python train.py --d_model=64 --n_kv_head=2 --head_dim=32 --vocab_size=2048 --parallel_block=false --init="normal" --init_std_o=0.0147 --init_std_up=0.0625 --beta2=0.98 --lr_head=0.0117 --decay_fraction=0.663 --seq_len=128 --dataset="wikipedia_en"
Each number is 128 + 24 x the weight over the matrix's rms, rounded and kept within 0 to 255. Layers, rows and columns count from 0. Numbers have three digits each.

# layer 3 MLP up, 256x64, rms 0.24, rows 52-255, columns 0-31
126163095158101143146160130097168086117154146145164104151112116125137120112177098184141116147105
162143086123181134110102121140104130177129176157142112106153082117160121172122116160105155126093
116155105083128097124138117090103152108137107079108134142164109125208159126114109135129140091133
111122138123127101123091143147130106144129125143113148103149174154107146137191124148115122117118
135129100154157114119105108110114116177132152141147160123137068112178117138108086150145149129161
161117121129160109116128131156135130146151130120118146120108127104089121118156120153094122125134
140128069103133146133148127112107139183074172152129123113143072108157140130155094151109141130148
133148091127077113127147131152087120154144131152161126132145164154167095139122134190121057121110
146176144152110138133124148116132111143099153122132100122090149138115137127127128131151146118172
134152143185088115102134096134126129135157139132159161112170142100159113151170059187133106144103
163096124113135140152150089121119125133135082125128118117130111125162099092144155153131119146129
139128125123131108139127133143124135123134118139123106083135126128133137134137128116149130136141
158150115141148139166074136157124096155064125110147105138114113146116131070160117120156127155148
141149177120120107117118115159112081124096102174153164139169102143113089134145160140115116173107
154143100107157074105181130144112115123086127083090135126107210157147126112132165133105078110138
107134106158184166091116124125112136178156120112200130118102108099117118122130116129179081132167
161126139138118090117144131172130105149168111143140124111138155138126134116103100163124094167104
122098092184114096194102124117140142123106114139087140106128089130153138166131166136091100136074
128121095147108111115157122069132153150142085124143122163157143100182101105146092186172106096117
142114106112150121115158136081087157142153097114111115124118153072114128163153117130112148112109
124116116113117136160138141118087143134163060090099176114127147136163101108108207141142117196118
144126117122098109118141086091108157139131140134137163122109130132143069135134143112103115099141
117134095114108145171139120122108113159105080078176126148110121129083116159162131149121119107123
099124145100117115154167127155122125113099122120096132118160108166145102140120118122133128121138
121174129112126147157122143124113084205106128152116165121086083128142123129119135126157117137113
128144115104113159136148085136117125195101133120141141117086131162112120123132132148142125130142
104125145148128118143169136163133084101183086130154148127136144078140125116152094146108105159135
135124156150137144130127116117088110146118115132137164130115141138120123113115117126139123149124
082168110104093124132115139118074120131116125116168128147116113156123113183088128163119129108137
143131113171126089103106128120137132128168170144116136123137134136138109120169106176127128152104
077119128101133105157126116141121134115129122075098153115153141109097130131146108147139151123133
149152157170123110136175076136109150132134157160122132127149185122154093119155138112101113116098
083186133121114134157156104097078095141121132165128101144138118144123089149129094143106101175168
093096161179139121161114118090124128117126106151102200089177174144114099174171131154169132125131
103159140167083134183144124120151152103122124125070161121145077128112153152163197145101142165092
114158158150115129109092121143170083135140147141112153111115141140116141112181092104111125099127
109136162140154091181137097175126118110095096102157140132118089114126098146149115159128127125158
197114159188111138156142111102110114135138140132138127096131107113140099178139135155101127148109
109124108143143099129123114122097096106077115141135136092114112136131106101108149102154140105123
093142129162123115142141098177150151108184131139135189134148190144157079117153138135089071107079
165135150134143129132115124082157112146098105174127140135082115118130111107122133149158112142137
101130124159137131149132162117134168160167127110148113103126126130137097152176086125156080116148
132115095124121123095104165123079110141096121110170154105101108145116130096120108159136107140162
132128129128128129130129130131128125129127127128124126129128132127129126130131127131123129129133
100116142113147131146080139145089122143121119109135125142137120151133059151134138114129138105151
102133141081112103121125121115092092163114136125161185125151107123134100080135164097139136128154
059164126095131107100087132128119045123152127135151143119136082102168113095161131124140143112134
137138123125142089150175119130112135135097116131127150089124084077150122149169076184113122088130
139109146127134135084097123091123150099152122133094108110122149131113100181129144176131133132118
070146118135147105120134167124124149158125148153132133132096107108117136169112068139100124077096
116124136151134138147149150174112142201151172119090141123113166135166111181179147134119091166123
129130173104130124151184119133138134095177085095115159109153116098101106167122116160076115110110
147170133120110110118090171147152102143073131148127157121112066115143068159143125148094120135130
130129127127128129128126127129127123129128126127123125127127130126128126129128125129123127128132
144134095106126146084120132103077133121111135150111146128107138114134127134120172138174117133178
127158086153118157111140084134137131120140115149168157105144168033161064145159105157137111118133
084124199122159161178122142153150126144119096129147138120142130114148128135140095153137115097150
166179168148125072080145107089116109087154102134130166145097128086156098135088137112136130106161
158140153111133121094125092102088106115161109116121134133139155118160107148157153147124141167127
106134100162143101116106134110106119102155124105163161132136106132160085145088126112110119148117
094137151160125125132131086152081138141124172114122103119141138124130101128127142113109125090144
103114128179177141145143091123115182130168166071102100129106165106126070125142135129121147149137
162087125147161156141147081181106113127128122111128125116143131122194138139096153122136090109124
107135104137141121142128125147105137147109133098148143101113103107141069125173181158122150134116
141133126145110106116105162132166112153119122125135140141142065126111088154119097179139096115090
099163118140143133162124117094111109172151104123102149124110111104120136148133152147123131102114
150135120148169146156168092178137178146115133080113105097152115130140133121110177150104095114110
123185147113108139152158109119104147142126108142125133119116143109142151105170133112103079179116
148113150118104076123156120150110127119095077161169163159156114107150083177112087175128111155139
091137132135125152131133110106106105162101128111142181131111106101107094120138112133105097148111
097125173154142164134112116127124147182114156152116193076153101136116080140108100172122148153134
185140123188126084124124079098139151149112111091135092144133142137151112101122084098102080115132
176131171076118134141151116140127162115086130143160164119127076094123091116146086125135138106157
154116069168128142152114124119132096177152139090095105109122165136109148139187102124126108158135
101197178096141143090129109148127113140136111118139128066159125093109110135137140140119163148120
106161120114117122124122118129096113131122142118122143148102133117123122161101129165111114119136
150161115127172174158117066127138127148094148127096147129145122117144134128078145137177122113152
111136142115131121138143164092112104145094119127181121109114119159148137135119122159158083167104
105129187142083134140149087109124120088162121101122135122160178106145131151172135122138137142115
141184124164162124120134100128106100164094128073139133140102092156112123145093095141168108146120
096156177161122144137175071167138131156165139130110111106126156078128113120148138161105116139145
104133147117111106124121146142131089156183095127136129155098126144150103161143099151092128122100
141099093150137142119156117140140166162092073165114147110123129119142142129128124149117132105127
115143137120116147121141120118113116131116143123122150171118138124130120124119125135111123123126
124162097109147124136105152092117125129149102134138179165081130134164095160136123138130097135135
045177141173161142133131118160151098126160136105122129090132138086127113161131138126139093132082
111141129153174146163127107156144068153137102106113118112137149107104134132175145143150109158139
149137125114124101129133129144124120146135120136109138084107130109140110128131137133130121128134
151117167204086135118096137089149111147143159158118164119117120151116087139140153155155140142130
151150123089134119133113121111101149136111116131130129130130122111104102135143117146129133144168
127150115151155144142114085129096146126129150141117136098117096089143149158113127107098125111089
114152134163163110086085109116098107147111122150146132105083149150135142130119169105132083165092
143135108132143132109133109132145126176113143122112128123141123072136110124122172140141144114093
123127119113159115160131166119122100149141148109158137143128096094196136175137089147148170158132
108123125100103086134171110104079088171135139135151126146129159107137076095164145116097108125109
129125125126127127125128127129128124127128127127128128126127126127127128127129128127125129129126
087168137086127113133119108127100097149149112125128174106096129105156149101153108119127134163146
119123146135110079134121114094129120128108120126118166172133149169120098095144157094149101100142
156149117173094100147145128093149146135119089142166132143123146105196102105143100152134128152087
160122097159159105153123113116100144108138129128149099122129153131152149171120149162120152135142
131167113118130110111099145122144083138148142111156162140129116126111155083147151105126093130127
160129152127108111129165102119153101107107074148132155148173124100142145134071113131138131104164
141111129111095150151170120131123090114133125071082138137159112108109150167109132117146138147131
131109096123119095100137120085072122174097149126140127122126103117113113113139174147134104116099
135165138117122091143119146078148084093098095164123156120153140142124129115138146191101132149123
137156154120108125122115162133114106150138137151147147123139135112130099107161145121099097121113
143135118135104152093157117135095148171117166110107147126146106156115102164105159169156161118165
173122150139118125128081090099069094147134107146092152129153172140140117154125148161132119170148
125108134161144127122097152076127135147103106102107101111115160125105141160106137133119096122080
116162125135134122080104123126096116095099150136166155106152116099166157211136092159140098142116
117135101093137178137099120095099132140122114131130143133101081140130115119099164169158165122121
126128127130128125127128126128125129129126126126127128127128127127126127128127129129129126126126
086150150119120116117146114105068112145098145135128174146157153123141118106164117102089117137064
093119145125097140147118093108102144143120154140128145105106159088155103113147182106158138155099
111163120109170145101137091122132106113156116169111113090059111085195104127126134111112159161160
151097087109125137084163146171114158119122117100119152141098142088138077107114085124137089076150
135120113170097154121143104097112098143161134151115146118188187115129082134152135148153105167088
139181147146152101142104133165150098178113130120122132118108125140130121132105124130138158107129
096176111133098140135169108125114122123114152110096102125160152135132134136129090162119120144135
091149158153185101191124133171125109131137104060113087159098115142113157149144132124130113105132
103179173157101071145160143139158091129129101141160144142133165141107101118132136095105078089151
112147125089076122160151118121077120114108137112119144118130140145134079135123107153130098134158
141139189114173105087132096116132139156126147097111119071141132134169148128126104150122102100153
138123128138179140138109115131089142135130127109181173107132121151142131146074109137132142111155
168114071113153110142118129119114165102174104090164113132145126097119141111149132184092071136130
135146159098096124090127147138107096142143084147135150140130154153176137149109112122118115158120
139166089143143151119110130135121113127126160155126149116167141135109114148133151175131112105122
152141153140167121130149112166123113165104128136145141062144138106126092120154087116135145107162
148125125139121123156120081145076144152131127093091119134156139137139131125150117139173137186132
082130119110117173183136129130091145149144126112108127080068114106142118184155160125104141120119
093147113110128106110163131147085135137120164117154144108121119062130121160142134160118156088124
140134154111130107159096083106110157140105139125153125141155148165141132127142131118102113091117
143144173088178160170100113185124125117111130144119108089099107090167114131147141123126119108140
097088113179169153118110118165125118159184163101150161096154186128135110113142098120137099134118
091160126128085114109105107095121137161156134140095118105138151157117091118127139108119122131109
145153107156172117112143112055127120115131116103148125146090165113108107171118147160127066152110
169114132108147125122161141149129103143152083129110106112125159133188078145122156140113171107080
126131116137138109140148110138123112119125092135136110122119119129122131175146129126135104137114
095111093121156151172145109165097132169121140080079150100121105110146165157128084140126112073124
133151128112099100118110128133117075111123145143147128142111119168121113128104157115117127081122
116127100132115126114136135096111133127144077149119114144108090114163124150120126126130110114113
117152160117087133130161120156133106116096109141145173135143136168085130147124132157140090175112
139202129155084118133156139134104142143169129073171135136185118126154144118147135112095064110120
086151106160118131112140145135107107162116081105101134128122081097167076124104121155140119130094
087130092177125078112099154100103129128106131146128138143131132130140129160137121145125080131086
116122149180172083179147119134121129139122159084125147125123095088185138149118136140147129102102
152132160128148093126162130140126064151115112116134154130171125107146128144118119148160165145126
178095122111125146167140112149111161160133105122107145123155107108170164161118162146118099129096
176158124144124112165161109189128084105110090109128153157103093108126112115118089134123083117159
118141124172109131132152126074118150085151077133176133111166105100123096194093115161112107108085
103133195125093127150107116152105161148139150103152130106150141135148126176155143135090120130104
118112112141138119111098120122115112141104135153136088135134142117116146184140142135139111098117
132129129128125130128128128130127124129128127130123128127126132127129127129130125129124127128133
140136122112110107114118115140123123128124147123145152138117129112139137096163146104112129114092
135132121141091125185120143139106128134150150142165139146116149148142114156149110111118060178115
135131124160120113105150109072120160102128126117159163116148128077148101098176115151151147116154
171132086147108123099100108133111078130100139153117112141135133138157134149152142162107145120104
135116084115120102127148164155150127165102104128116115167140111158125139122104121164141082135141
147135148116132063102152100135160126154082123119124142111140095132121107130142132150099158107148
066120137106130115133101159128118175168132091134119123105110129138137121126154093189103104095150
126160118080145098114127111121121098165120150169142146140128112112109108107154147132099116113124
123133091130098138096104137128088079129150121120124159134136183125157150106141129168140121193149
096146130132099138156132127120112128143119133115133114144132146149153143134103108157134131146141
144159101172075135092153085118134108114097150151143154120167141093148129108119085162135146103131
121150083093132133134168157122125152138108128105093150151080101101133090137168192139114130126143
127128126131130130129129128128126130128128126127130130129130129129128128128129129127128129128129
126135162132095128157108119092147155143140078140074128092133132113125091120189136148128115139136
159110148120119119130115145122136137131110098107096113114108133132127153148155158153093116119116
118112160102198103106083098110103089144159084128128143159151130091138140172123122152166119145119
121096105128116147093103157096096131114176112089137129118137151126195106127122074194120098122144
102125186117091130168127121185142083143125102145128151132138144128138127145149159132135134140117
147140106139119143148167139099110124135152107088156114133126128099126124171156153159150062150096
147153143131099145130184119145128119136108091118122172145133136136097091141125138169187131156127
089149144153122147153115146162128144157161128123139114066167143104108118114199124153119143165127
113163097140086111091156097093131157119117152133164112140116097114134152146140165168079116095104
123118145142132148117118087118081147097130083127107120093117134139138116145108173130129125161154
149116156121133095156150132107077115096144114114146106128135149167146113170131154167113138128151
117139135122165160099089099140090162123146128105110148054161135113133127129130102149100138101133
123139085163173118176138074162103114153131180125103104146118148105139093128148094125143102096151
129175151141146138142092067108130126127119140153088137075117100100111120137118138125146147124114
091138152090105117146129102116055123124113141123152149116137112166178100086102174104146126105145
106157122082148146113105129112099139148132098143183125111126129115148101138100151132161153107163
097107098131122138090157088090120096096136077130156101138146148080116101108141152169168132166112
132124130096139120122121086152145125146122124179101165138157100108121153095169152137133141122133
089117123147127102157137094126077141108164132091078152146136138173181138104103123116118102091165
079123121151108137176144094138137086167178163093112146087175172159140131152107145164101103144138
102129148114146113129126137113134146184088105116122121139073155171137139137144142130138127101107
162174131112089134124159084134096131132123128150159137112178185135135125136135082159130105107148
107150089155153104140174082104153134118120147155127103129097107104143123133118143149099124177137
113157143123139132133144092127128129119104118130109135139111155129131109113136168158103120115141
120145157123193114155131138123069105134158156107102150140070106131174101139139156124116123155129
155101094136144083145135124164115119149092094085140168123144131107122111114126120149118113172134
123157122107146077116122108105115121115119106168171145103167105111123099129154109197110146115129
181107140143111098105117131125130077141090129134126149138116152132137141127129159144118088163123
125100154119142147127163099146143101139097112150134142130139105106147091134123100114108122102134
142133125167103131139165121152150095123133123110133165121165096095125130113119079145181159113133
129138174128108137164137108116126112153180110111144174117144120167122114165155174182102127172165
135128112112157127131142104132121131132126137118125107115132185122121121130119145159117106090166
149158121126137121127130132133115131139110127090154123135133118150180136164133137148150146140153
079161138125102115137141132124110110152114137140131131128169146120162128126154117121123086178133
112116126083085103155158116152134107133119137118170148137155162150119114122112137066142118080090
123143149109152112119139138121131128124089091107126145085142104123147063134119146158067119136183
166136156201157119145164084166120122140114139135115142124114154134152063131169142108127093195145
152121165188151094127134106116138130130137119125151121120099161106125119120145108109106140132080
# layer 3 MLP down (transposed), 256x64, rms 0.219, rows 52-255, columns 0-31
174139137131134135146146152170115120094120133178096178165085118140122086113172120152162129163136
165124138128154167107151068141136155170135117160145145163145132133083170083153146128110109115142
130115082114185129142107118119139125112113133147101134138136169105208106122131125106133105101169
143071145121145149117091124098132158098155108135155133128109098118109115170079128175129125119138
133172167143122127072124115166086126108154105088114164149147106181068132120157093162133096141131
129141103131114140116117127112122132157130150141146108139176105117111141124136144115130113150098
117138102134166164131111132138095088116128128145106128134110150147102116115143102145130095090154
166165164125140110140158129140145116062114142169129152181101096157107156203189155104130112105135
101134125071097128164154173141145128140117170090133140114171108132133119105109100129096115177134
122162146090107148103165178147149188112147141162133133122104094131122139108118060142063112190122
104125143108135116110126121111133161138120123116124149130138091117109141132134164104135119149158
120122133122143150113120115122124117117118144112132141161122140142140121138111131144103135125127
162133138142100115131157143156143157118101143122127114117144131102185168108062153141088130131163
096122126174097104141161209128160111134086130152113130152103172122127131115127147104152130101104
087096180118121099123088165118141126145143127113186143113164113114165087083119136080127155174125
129118148122116133114146134148104095119135150095132120120119153150126165129114118087125130130153
165155148132131109085117138087126117114131145174107118129094100156122156150124160098153156111113
119058152130136114145100099131169110105113204148103172151118149088155130145106136093115184164138
158133120132112115162157131190115124107112131161136182130121097142167160119169118123151141075097
138076120116097103092094113138147111116134084162139163131152148115154138117124132116154144147118
145117101160128122137165111200100110126111114118138163135076107129172122087103146125107193165173
138143095107173125134140148124148097124116126156113133136123123131184139098126121135100118104129
154069164124118129113193179096112136103128182135134097137123169109143091088152072128129136163113
123090115152117124162117103160143115149116163107154139131096153101131142125131157057108087130122
141137130153149133130138097131159149106103157122157064110108134128134072154183122128129113051156
113106151117162124150076113133116139109131133116120129127118132110119138083127176104155116120109
120128086158123128164172149158116132177134150105107109134113164121104102120113114119157152104134
135121122131148123126116134140132124175117119111123136115163171128134088139103125105103127115136
138162091122142124103098159126125160101125141139095145124091122139099110153115171111103133102155
151094141107148112091141184119128147114103187149145124130129116145085104116125153120138157132119
181172116125134139118119128139149130064113118116175120151146104112100115146115094091117116155167
110097092130086147152132142127139103115088110116109146143116099108125144161101074153110132146155
164133146153126074144150083173104115129172110125108120096140154104103115113180123137143095169113
113121142100139137171084159114185128150102181134182161101102151106085149143121161131119131063155
124134119151151128152176157118124107116183186093076153136115114173180138103127127163108140125119
122142119113169113134108121124131158128102133133113153127119108080113177106144135158145140191141
117086095153139118151115128129129154158166114101175105140104108153120094105114143098136153112122
069145111106152079131110161120144143149100156115075085145131155172145177136125113117142110138120
168111113144143136095146141104117147174121139144142165099152154127073115149120121123122086130114
078113118113136117093162149169134119123086152130105148092137106168167163111106078123118107119105
147159131122141134107136125139099154118145145089131146103156114142101115124146107108117137141127
166130120120097120165137121106122093179140137131138135139135145080115149124105146109155135125107
129121122143103107099081139169152169123152160117146123132133201095114172114159141094110098135138
127127131129129127129128129129127129127126128127129129128128127126128126127128126127128127128126
109124124115145156164096157106103127097114138111104104104105163136128134103135117153123143149096
117099103132128132134161139130156129141144179151118111113119152127126136130172084117099134112109
149111151118079131137138137115112103149183146156150117104171149111092157123139152139104085113107
118123156099134116123094131157118101123136126129166128147171183145111104103124159120133102153106
115108152109083101148148148115130124094167118145136132145161131145112132082145118106133153128100
124152091148106157079108102122115157140104116146122117131142098129108118116113162112136112128173
117126099147108078154154118134145122122157090098174162121093083170119131136092145123138084149141
149113122088089105135152186122140141108142085114164132134097116078103088103138101135123136086148
147075203176042121147106141139158119124137166117171139140111114111162127110145160131159118089131
127128130128130128129128130129127130127126128127129129129128128127128127129128127127127128128126
122134145135120135089109109117130122108109109162153160113138129148097119155137115155127135142118
124164147131099118151089154132190129111135076100160106114088166119104122132122150137152106107134
113083109108094128091143169136138125171117099159115117136137105163139132104113162127125120173139
158153141155138134132104114090139145155107109112139171129131114085132153122118074120110126162109
135099087101113121124163165132124179103138100106136138156114110107136176163120138140143068144148
077109091137147136114088144120124105077163181133167101108119142166113141117175129107114096149136
154126116184141141156100143137142108111180134114139130141152129077103191130097131150132133100110
166077131072152164119145114128128196175158140127171130127147077141118086170104167139148099127084
127159121122125182132133128157094125143121206089118113121087185099119153134165105140120145115146
083117118138108133119114148101145130104129132164121119127152155160111164120149094106101091141128
138137154136138144138117101097127120111169141118135108126112187132105162133117147096131113131102
130148186144112170126126153141132086157132142139143107145149113136163115167086143142114092092107
122105140114120107129172120166115141095120161153102135125134149089108131135122099157102126097130
074131174095153139126139106129095124165139138128131170161125164146120063112115122102097137119153
104132113089118131147139172180109154127126159150122126128140140098146149113199085081109146184117
118119150156134121124149121153118114132120140137139100132122143144100108152126147137119116100111
122134132100158173144162074097098140113106169136122159115118122058106114123119169140129140139153
146102135136115144133108152083129118122119142156114117130103135144113096150162155137126122167127
103147084103115122097117111102149131125119109140138102158077141109157126147091139088155183125124
132101134100131112117120111095140178127119123171154140113105162090151182165099143158121139187126
138141148152107163134129126139131125137156115146157183117144103129112110129137132122119119114132
124113148108146124119130140118138127127156137119134141129127134144126116147118107138147117130139
142066110129059131135156133162142165116102126127143115129149134128109122112148090163101078149120
087122155148171159133118149146091134149163089178099136119137146148085111095121122101098115162127
138118063117128115111137121107103157117099159121106123144136129136129108116113186165127160112118
128130115103097098165125134113147150118110144121131127108176085122074136124167177098152121109172
114139124096164122145137165102134126110126089178123160158113093140134129122099131117143130124098
079138112117150124118147114143158111157094189158164164120083151114115126118101139154168175094124
147135147105140129144127102142111081102144148134144114150118074127099192122118095119122146149130
142118118128138096124113149136127128135126122131128109102133132120134131129149124105163125127123
142148097142167117099105128110155143139121152149129111115081119163112167146139109151099146114141
092167085144124147117104176180118164080110129102127141113102136177102138133152095153174105072109
127117088131179108091090153131141135121187153131132098132132100108166150085135146114100119157124
124128145108125145117124144140110125107126139139131149142094115144132142119123139125108130130144
071167174135138119074113142135147157129092146142140088147133185117075117178149090074120116177104
091133107132145127121130104125074127136108126112137197142102150133127089122130136104121170136136
112136147108133111114120132137089167130132101085126122153148126104099159134118141069135132135140
159111115112108146163151172088127120108137124079140117122139159126143121126096086149144155070119
131113129169064146085072157148109090115089168120162142098141108127088138152111117119148140127161
125117149163081121079136142139138102102155125143144148128123125106116150119100154117118129143152
148136100113112183120144129094135123132107106127119126153141107141137144149118129136084078125127
128128129129128127129127128128127130128128128129128129128129129127128127128128127128129127128128
077137154113108161138087121151159107109101138125127160134104121159106124167121107124122173093119
124111097145150153132100122130077087128109162154135167100160124139181112112099162106130110112170
135149104175101135120119178176150130119172099133141169126133091140132100082138110142162154133117
121144136117130126170143122118104142153073137108154122154170143121133089111130141072146133158067
083111162116124140125152111135123151132125132179123126120152135152120106118147132140135158132101
112141107099163129189108130074130135172126126123114134139125127155081116158108128091130140075096
092145159159157115144113132125134087154090112108105168146181144106110129096125156132140150114130
115114147120153125132134128086117139131124135134130109139097154099135101154130135095124175141142
108164136142182142114126140093108129083129114136094118142101148152113160087131128134104172092120
097102132117142120154133140166110129132122149125145124137126149136114086174149128145121114165156
100137153097134153145114134109120118145138108127173095131127172134089124092131083099095086128155
110148069095171105116092100120167103138140174110090148138179146168139110113100136092142146148137
100098111152092149158074164132139125095205141102153142106161149158155136137155076088135165125192
126201124123138155154155149110099131166129115094114106141117116092122153138138167109128111115055
152099168125103147148159107141144147127121126134105080127153164118151115073160132124102134140109
128128129127127129128129127128129128128129129130128128129127128127128129128128129128129128127130
110182136131120150148144113085107077092137128141110086120141146137131091170148124132090096104169
126113145096162117119148140134147107083127124162130146151148133166149087145089113129107129125150
119109150125144078089138143104096167117163089132131146155142114113132094123128134147122139154127
091151111141094150071167094173136155127092116098109110122122101158131167124130107110126154124075
188177113128098129156130157159098132139140133113068144098127090145197144113081117135115129087157
152100133120136112105119111131123174077125104145142135135110109181158097136160146113152157158136
140101158165132141131128134126121136144118139138123141135142149110103110074149131122104148116095
131171191123176131097165097176115135092127104155175113158140140176123144177140146131113146093127
114136113114160121070139153123177097154134141135134106138134143113142157123121112111182124118141
135125114158129116136093144129161127149114149144122114140134125104126132133139118159148154104094
134168126148152107116118161144124128162115130112126114159111107164130153113090050113165094150125
121159129100149174144175131113132087113147131150124100099089107084153118122136122131115160124148
149063119121132119157139122135110189122116152131133143107129144120144130109127133138185130121096
158106121095144142138141162092160142129089131121101153131116125120140090135126144146158160103126
131096136107122123117118099123147125130165087070187137149108115109119132118141107090167118147151
154132170123149125135153153112173121114151180126162101103082110132109123131089082183151106146076
148134107133114100082134117159180123057113123152136120147140116150132109104128158077134118123145
110116119118152144143090156082136122100127151163113169117083088137176098134115127099162120155077
121146147134126122126073157120117096122129114145124129141071158161081160117136171104113111142115
159145131141150157099144146106117141116135179128086117141124123100176120120122106108138145137146
120139106065120117143116159074133132136105071147149156122137126087099092141098114125112145108105
110137091100168097100164121130155151115138123146115177124147102108170083070081176171124141117174
165085131119158147138138134156112160141118113117147117140137102125170127092114144092144133118129
101146160119086113186157173094119183172112100138110141122152112177086123106166152143125145101109
156112104134133140092177118137094138125136125129171125121121085116119131135148130142170119158175
139104108124139116142121141126134142122136108131156137118127135139138131133124139125150146133128
110137131123137169188161137174130101087100157131113123158101105148137186133117071103129154117130
115146098133124136132085145138135134151122110127097149151113109120094136107125160110122152140127
098132146151127132146125109123074123142130162128130122126149139130142121145111108091130132149104
148107116139132109141168177087118127126109128154142110141154153150135140118130155130117172097105
136121116142069075124118101118128145189122175125128145122071132126117172096100101105098151097158
137110153162123143102110128129170102112192155104143088086150128130099087091102134113107075132123
149119157099109126126136095104145110103188107148101082159141121125133099127131108145087157124159
124152139185117100147172146158145148125081145123124117111082142101166112144143119129126130114062
109084119161107117133147123167125153048075129136169101132143091126147151097147106145154080164094
150136143161099125116124136132111102065119116144105111123135137125167171085094136142132167107158
137123139118113083135084128168095155138130118116091133142100099115125101105131150144148129149135
110099113099079109159104142119147161106109146150125111128171059137096145094108112091137164168082
139103096123143147100139105145134096119121129131117112153105094146094137120132104143147098107136
158106128137170113121130141111121099125142138124138135136120134145111183127098126111153150129151
127128130129131127130128130130127129128126127127131129128130128127128126128128127128128128129126
126114131147129104086136097107107107161121126133129149137123119147161143107111129147099136143138
155107122107155125122137131107113115131103117095143136139149148112146127114141130114143133115141
105182155122159129121081131132161082160125117165083145112083141177099160134131137095124143111129
092136150142106119104090113132137118157105153127153148127153128132142116128101086147208163129141
158140142118156135146122090121107102101116156127160119095112137134096154149146098123152121150126
125103098140104163124104155164111105151130127100173084124114084142108118102108110153157110082153
145128132104159122163142119128127103088104142109134164150123138112129094158176122161154132139141
080129163103122156134180111074147130106106135150120132145168135110144102095158132138137121097149
129114151112127122103104106112133153123148077172211167130088160160085138131109148113105136134126
167155123157149130085131120144150115110128136142150143151115139129116120110122151112149113110123
120135160105105114126111164127138121103108195116176127126118132114107160112157094145135123131122
141114123105132145116147127104142086139136138168082165121121149131142097118115164156146131204130
128128128127128129128128128127128127128129128128128128128127128128127129128128129129128129127129
191130124142158113112131138098165099108111185121128138142119112137086143179129148134151133109108
159147152116134139119124130131112192140153117141124100127129103128151146125152140121142107132129
129104106122102145144095156157133097159071102105171088129128099144128104150149183122130095125107
142071101113124111125124083169132134097080170166168156174149088113136163118121151127168136103122
154131093108151155117123159101145186145150154120174144128103196155156154131101117143142115101151
103105136174139142152067139097102124116118160168124154120104095138147158106131121116114149134096
192154101150111130122148112123093122143108104121137090151176109126096102142115110109114149091112
090124103132078094117117140111145124149139098143142132133122124123114111132128145104135146093149
117119138165112071093125118093079108172111149133097145137131123132109169091160125142135098153129
116123150079116167124141139131081117133136096160118132098093084147128125101120094142095118149131
125115099146137155123147139161129138167100188126104133165151119108125127111104133071154140107063
119118141134128155119105135117137137099099108079145143147170119143141160136130058111154142177098
078121141099121076134140120132133165169113132101144148127181093145082113149142075155148122119147
110090109105096120076119148141097113143132109135135127157129121135123150100169153130128085135149
116148125172146144112163153122215124159131149129097146121114126090095160125152074111124135148097
145062144094107122114121125172104139103131110095132101144141133172147149118125160140107086134129
149149134117143107156128159123084129080132124145143124155117116119129163119106171102170147139130
107158110123075093094106160097156085147158141156136145133113120139150132130115143118110086071114
093130138149143139175121139158151116117116129095108115130114124120135144132138119170100155077129
158097103097133120152111095081139159118171107153137141144100097128154142128145175144152190103097
127105146117104146117099127132111152098135133126117116120146129123132113134162123124141132133131
140121149159132121129104118130114132139133147131138162112113122124147111097112140120110103170067
136127125125117114160147152135137113128141111147130173163096107139081132132110116109139169101098
134122156110137105116128110083124179114124141129114121139127130119115148121139134162153127143150
099163155159165115133141127104154158149148110137154154123106133058141144109091170103158141124147
134091107077118131151129158161148164132152139111144110116113147143111054125095122167148177112114
144123121174150148103097137133128150109141157141148121146177138122084129118149110142103123096119
120176118121161128124170091128114162140094091125123147123170097161138130147092167087117161138095
131128151139126122134137105148142137146139156134140138133123142156124128142116116137162159100116
139157175162143104147114091125126143101134161126121164152160110132120113105163142144163104119143
136083095129120118159115100124098139173164116126151142159119151146145150138120144182141131096186
127114138128148149119111150101136124157111138104120151121112124112107146112129109156149129121114
158129116150193141107145146142102198130142089125144113141089107114102079150094155131122122145134
144129121133138112120100124148122131132127131091136132140150128142079093135137117119099123118096
124100118114111130161151167098125159161141120127094159139091112107101113147139097115159160099129
147077159141140090090172141148142162157068141134090116168148190171079111130176159065134090140077
142113113112068075138117163100215170139116095120165145147124084119165150097121130135111147126136
109089107125123145115120133156078161131128131119169105123125072143153088130102130171136139116121